From a checkpoint of a small transformer trained on Wikipedia: LayerNorm before each block, a variant of SOAP for these matrices.
Each number is 128 + 32 x the weight over its row's rms, rounded and kept within 0 to 255. Layers, rows and columns count from 0. The size above them is the row's rms in percent of the matrix's.

# layer 9 MLP up, 1024x512, rms 0.139, rows 207-210, columns 0-255
size [101  90  96  97]
[[133  83  71 136 139 168 116 144  88 124 102  97 116 124  94  89 145 114 128 125 149  59 125 146  80 148  98 158 129 129 124  68 150 104 134 146 161 170 106 138 179 154 155  85 155 111 118 176 167 144 143 105 141 130  92 126 100 129 109 163  71 155  99 172 135 142 112 147 116  97 145 140 144  84 166  95  87 104 161 130 135 132  96 125 122 130 120 184  43 189 131 115  96  94 100  99 163 143 165 168 116 117 171  99 121 106  83 162 133  88 103 122 115 114 158 154 104  90  76 180 113 153 118 122 173 160 116  74 125 167 105 149  84 194 167 115 111 131 134  52 146  70 107 113 152 114 108 163 153 103 200 115 119  72 161 114 122 123  95  95 148 120 127 105  87 105  93 144 213  80 157  97 155  93 159 103  79 109 131 116 115 154 122  96 135 135  87 174 145 146 105 163 157 127  83 115 134 129  77 136 179 162  84 166 164 140 115 101 113 111  83 126 154 178 167 114  53 128 151 149 177 123  42 106 121 171 185 123 126  89 144 140  85 135 110  89 124 115 159 156 120  82 111 169  90 100  86 152 143  92 137  78 135 108 179  98]
 [ 79 127 151  95 157 113 119 127 115 140 120 142  96  69 210  99 122 133 120 160  94  94 131 138  81 201 120  91 129 124 139 163 123 108 104  55 120 146  87 129 144  91  97 109 130 121 137  84 127 127 185 106 119  99  93  94  88 124 122 145 105 138 106 144 113 135 145 165  78 130 114 124  87 126 138  95 164  97 116 141 118 122 116 126  95  94 195  92 131 149 136 193 154 152  78 149 100  99 135 144 104 136 162 103 161  86 154 126 171 189 143  88  89  75  96 159  99 103  97 165 196 126 113 100 116 126 133 137 163 115  79  91  92 124 202 104 125 135  59 120 102 138 121 116 145 109  98 126  61 140 182  81 112 113 119 146 169 157 164 134 113 154 126 123 105 130 126 105 148 146 140 136  97  45 138 223 138 167  68 167  46 145 208  98 157  14  84 128 162 117  90 160 145 139 154 114 119  82 121  86 139  75  93 126  93  79  88  88 172 153 107 109 106 123 120 154 106 109 103 127 126 139 107 107 168 121  84 154 136 130 131 121  82 142 152 166 150 129 137 163 127 113 147 161 129 149 105  71 118 163 146  81  82  42 183 119]
 [ 68 167 120  93 109 154 171 141 108 153 156 111 184  90 132 126 126 127 166 130 114 139  54 110 166  78 102  90 158 126 123 104 106  83 167 119 151  94 127  51 141 107  86 112  99 136 128 105 169  96  92  69 121 110 131 124 160 128 163 102 130 126 127 154 126 131 111 213 151 136  93 100  78  98 149 104  90 168 128 156 124 146 145 104  95 156 152 158 112 236 140  66 131 108 163  95 158 175 109  78  99 114 138 106 149 112 126 119 125 218 159 158 153 171 103 154 158 116 147 174 150 136  99 178 100  87 137 189 130  99 150 143 114 150 117 127 166 114 146 131 170 157 112  99  91 139  89 138  95  87 137 164  97 135 136  81 159 128 105 145 144 114 147  82  97  56 136 130 147 145 120 140 128 119 137 109  65 135 109 125 126 133 101 167 168 176  73  90 122  44 157 159 104  91 139 147 149 112 152 112  99 154 169  93 137 142 167  99 201 150 178 199 118  94 119 168  74 179 112 190 124 113 165 159 118 115 130 160 104 194 119 141  84 103 129 101 106 164  85 137 159 163 142 183 126 166 150 101 108 115 102 169 153 101 136  99]
 [122 125 157 100 153  85 210 180  67 158 125 120  95 114 156  89 124 145 101  36  59 153 111 140 143 127 140 173  80 134  80 105 108 111 156 146 136 143 216 108 179 186  84 113 157 137 141 106 170 138 152 133 126 150 156 159  75 111 121 153 140 163 114  62 147 150 172 158 199 141  83 133 114 141 140 125  89 114  58 113  91 102 139  50 140 139 144  94 116 179 133 134 142  61 154  96  98 137 153 138 187 151  95 131 157 127 160 163  92 121 157 179 142 138 130 188 130 151 157 133  97 112  90 168 141 116 154 115 181 195 131 137  95  98 159 175 147 112  85  34 176 148 123 151 118 142 100  76 176 145 111 150 102 134 145 103 167 137 134  91  74 110 152 144  96  75 148  88 143  85 116 183 154  53 115 111  92 151 159 151 132 165 154 135 150 131 131 153 107 138 120 140 186 113 123 123 102 125 118 117  82 171 135 117 131 143 131 138 142 130 168 170 169 103 193 107 192 147 116 193 107 123 146 116  83 204 138 102 178 141 152 156 185 160 132  86 160 109 133 108 174 107 123 103  68 107 136 105 163 134 123 152 157  61 111 145]]
# layer 9 MLP down (transposed), 1024x512, rms 0.133, rows 207-210, columns 0-255
size [ 98  92 102 101]
[[139 155  73 120 161  84  55 144 102 108 143 121 149 160 121  84 109 113 108 115 125 136 143  91  82  48 114 124 102 153 141 112  94 108  76 124 132 164 122 134 104  94 102 114 111 123  79 115 113 175 139 126 190 138  98 122 143 139 144 159 130  99 117 131 115  93 113 150 150 142 177 141 136  55  95 121 152  28  71 149 165 149 133 125 114 111  96  59  94 158 111 133  43 129  68 143 109  84 172 125 109 119 106 101 163 163 170 134 113 136  97 137 118 132 139 106 154 101 132 111  98 166 132 147  88 115 103 171 176  84 189 146 138 177 100 145 165 141  63  93 123 113  58 150 139 112 104 117 112 137 154 101 109 106 102 159 102 105 114 177 170 203 126 113 121 147 121 120  67  90 149  75 118 111  95 119 139  77 113 133 115 145 142 149 173 135  96 137 144 175 145 118 133 137 175 145 154 160 150 136  85 198 124 161 150 171  64 178 144 182 147  93 160 113  74 103  79  97 157 171 122 107  74  82  99 132 142 116 112  78 118 115 141  89  96  41 158 127 116 121  69  91 142 117 124  91 115 136 137  92 143  95 181 105 152 156]
 [ 86 155  78 110 144 138 111 144 108 138 139 144 140 117  97 112  71 115 152 122 105 125  96 133 129 146 169 176  65 132  93  97 127 197 156 159 139 104 106  52 161 223  84 148 188 150  96 137 127  69  75 156 129  88 131 143 116  76 128 125 128 205  92 141 151 135 107 100  92 159 126 132 143 110  91 125 106 136  76 147 146 142 133  89 139  75 125  95 117 115 115 164 198 150 166 137 143 156 102 146 121  79 148 126  86  95 142 107  71 175 152 150 174 106 146 134  84 114 126 186 110 206  84 127 126 123  94 126  89 117  90 135 101 101 160 162 127 160 105 144 210 103 192 130 167 111 131 139  69  88 160 134 143  71  77 125 161 128 151 164 132  90 114  94  90 111 133 159 134 187 179 141 131 180 159 150  83 154 123 132  89 172 151  68  54 120 129 118  78 147 164 180 100 135 178 115  97 150 150 117 150 126 125 164 166 150 134 173 132 147 112  76 133 129  92 118 198 102 129 122 143 113  40 167 102 103 150 106 125 149 120 133 146 176 121 123 112 110 158  95 143 162  54 164 128 128 135 136 123 124 175 205 121 150 138 163]
 [ 85 131 106 138 127 129 124 183 130 109  98 136 108  81 125 143 129 114 120 125 108 150 120 137 138  64 123 133 174 113 132  61 142  89 182 170  95  73 143  53 196  63 121 161  59 111 108 184 101 155 119  88 132 157 159 124 115 161 126  76 155 136 112  86 148 116 142 140 150 130 118 118 128 127 150 160 129 140 124 160 104  94 114  82 112 149 168 175 116 151 107  72  76 143 109  96 152 118 158 143 154  77 155  84 128 145 111  73 123 150 191  85  87 119 170 119 169 117 174 173 136 122 188 111 187 148 137  93 137 135 117 110  85 164  89 125  87  94 159 122 116  83 106 127 108 151 106 182 140 141 126 158  94 100 126  85 202 114 105 211 101 152 158 104 125 162 189 130  71 105 143 115 124 111 158 119 167 133  86 153  82 120 118  72 126 149 132 116 129  84 129 110 138 113  83 122 122 120  99  86 121 148 133 161 155 157 130 140 123  97 111 155 197 128 130  51 149 106  87 147 175 150 143 107  84 152 100  98  97 172  87 125 130 175  44  82 112 120 149 171 121  89 121 148 149 127  87 138  97  82 123 162 119 119 151 149]
 [130  97 104 120 157 126 129 144 102  98 146 116 161 109  95  79 145 134 132 114 114 143 136 119 142 127 125 167 145  68 100 112  73 126  92  57 112  78 181 159 129 124  91 172 141 103 151 117 177 127 140 123  97 105 138 116 150 106 159 167 124 120 127 101 152 139 128 135  61 125 106  97 104 116 167 141  22 173 102 115 113 152  99 135  72 116 104 157  98 164 189 133 124 152  55 153  72 208 100 112  92  89  90 148 109 150 121 152  90 104 111 117  55  85 165 119 184  97 151 120 112 131  79 102  70 160 115 211 152 115 166 147 120  72 129 179 125 127 144  87 162 154 146 127 117 106 143 155 155 110 154  96 154 122 174 142 140 102 144 103 153 132 158 102 186 118 108 171 110 147 163 146  53  86 149 121  73  67 177 145 171 104  99 140 122 173  65 141 123 118 103 163  54 109 166 164 112 100  79 127  81 176 153 115 132 116 151 119  90 177 141  68 119 110 148 125 112 103 141 103 101 118 155  87 124 137 132  84  95 121 166 111 102 182 106 135 116 112 133 155 103 102 132 157 130 122 110 183 213  87 180 142 151  47 107 178]]
# layer 9 MLP gate, 1024x512, rms 0.129, rows 208-211, columns 0-255
size [ 94 102 101  97]
[[ 88 104 150 158 102 140 147 154 145  74 117 124 120 103  38 186 164 125 107 138 137  86 142 150 131  74 130 182  79 100  90 142 179 160  90 154 156 141 129 138 165 126 167 111 168  78 136  92 168  98  84 127 141 185 118 154 155 126 181  67 178  81 160 165 163 162  93  99 140  65  84 158 146  90 160 153 181 159 162 100 152 139 149 123 118 138  90 200 105 139  77 134 112 102  77 177 160 161 194  85 120 131 106 160 169 129 126 121  44 153 116 101 131  86 130 182 142 100 112 134  44 104 159 117 148 156 130 147  44 131 122 149 181  76 146 141 187  89 134 161 157  86 147  87 139 121  98 111 167 141 177 190 150 161 145 101 130 142 140 117  76 123  91 120  82 111 130 137  75 157 103 102 100 172 126  88 170  94 141 123 123 115  99 154  75 142 114 167 100 126 182 163  94 155 122 116 153 104 169 155 145 162 102 114 137 196 163 145  75 120 141  62 188 138 127  91 141 155 136 112 116 109 109 142 106 164 106 117  99 121 125 141 177  96  95 147 144  81 106 148  90 110 146 130  85 133 128 139 195 144 101  79 132 184 193 102]
 [175 141 127 122 170 113  96 108 174  98  77 140 153 143 124  98 188 162 134 169 122 153 101 137 167 150 112 149 112  87  86 154 169  97 177  84 122  85 113 123 145 116 124 139  83 137 170 111 123 145 101 147  95  93 126 148 116 110 116 108  90 135  94 121 154 150 112  54 101  87 145 133 115 183 128 167 188 173 114 116 117 111 125 140 208 163 104 124 103 102 119 103 174 104 143 140 152 166  98 181 149  61 130 128 131 152 172 100 164 103 121 115  88 149 127 100 155 156 119 113 111  90 133 140 142  90 145 152 134 150 134 100 126 105 179  75 119 133 149 147 133 132 170 160  90 109 140 175 104 117 142 131  78 123 147 141 125 103  78  94 145 161 115  72 156  89  77 120 184 134  88 169 116  94 168  44 120 126 125  55 102 122 149 103 101 124 128 124 114  97 176 186 132 187  79 136 153 127 172  95 148 145 160 112 124 130  87  87 166 160 114 108  99 153 145 199 200  86  86 135 157 145 113 126 137 160 159 142 131 107 108  62 127 133 146 113 149 133 125  96 112 152 170 148 175 133 150  61 109 162  78 169 139  59 144 140]
 [133 114 104  83 112 134 120 173 135 160 135 126 167 142  70  81 160 119  88  96 156 144 122 111 103  90 114 117 134 174 109 104  98 124 126 111 134  91  93  74  94 157  31 132  52 165 108 159 147 125 136 112 116  86 113 152 153 110  73 131 219 178 181 159 185  89 130  50 174 100 131 175 130 156 140 163  97 104 132 133  83 150  70 108 134 133  93 166 112  83 110 161 144  84 169 156 129 107 100 144 137  96 139  93 202  74 135  72 163  87 176 101 155 165  89  99 133 120 103 154 136 111 133 129 100 141 133 121 156  96 138  62 189 130 154 134 154 133 112 138 128 137 129 116 124 148 107 147 111 178 104 127 138 115 102 145 107 157 144  96 103 181 136 170 147 140 168 125 147 195 154 156 128 128 116  64 135 163  52  78 114 110 164 107 164 141  67 165 165 113 123  97 127 140 169 147  70 149 144 146 133 147 110 130 161 126 156  97 128 136 163 120  75 129 113 173 145  91  19 104 135 116 173 179 128 102 162 113 102  85 146 107 146 173 100  90 152 159 101 162 140 134 158 130 155 122 143 233 112 129 115 180 167 104 118 166]
 [121 110 107 178  89 126 108 132  83 136  42 119 135 137 122  85 186 123 108 131 208 140 190 138 131 115 103 137 193 114 176  79 141 106 101 146 143 117 111 110 145 116  84  31 120  87 157 132 171 101 120 168 107 127  95 138  91 140 172 121 184  96  81 175 152 166 189 182  68 170 110 102 126  94 104  89  99 116 173  92 118 159 133 184 177 125 131 101 105 132 109 140 136 122 109 138  72 156 158 169 103 136 122 116 123 153 138  68 154 130 109 143 145 147 132 126 126 162 135 107 168 124 175 115  96 166 122  97 130 115 111 103 143 124  96  99 156 107 135 118  73 151 106 156 125  98 165 168 123 167 100 135  94 171 140  96  67 129 151 126 119 164 166  93 142 132 122 147 146  91 153 163 122 134 173 124  81 182 231 117 120 141 161 174 128 126 159 106 119 147 173  86  95 130 100 143 154 176 116 109 123 131 134 119 196 138 117 147 133 158  94 152 147 150 149  81 108  89 146 157 169  80 133 124 147 124 162 133 149 168 111 118 120 201 129 140  91 130 167 163 153 129 173  79 128 101  98  61  92 135 172 163  66 126 160 119]]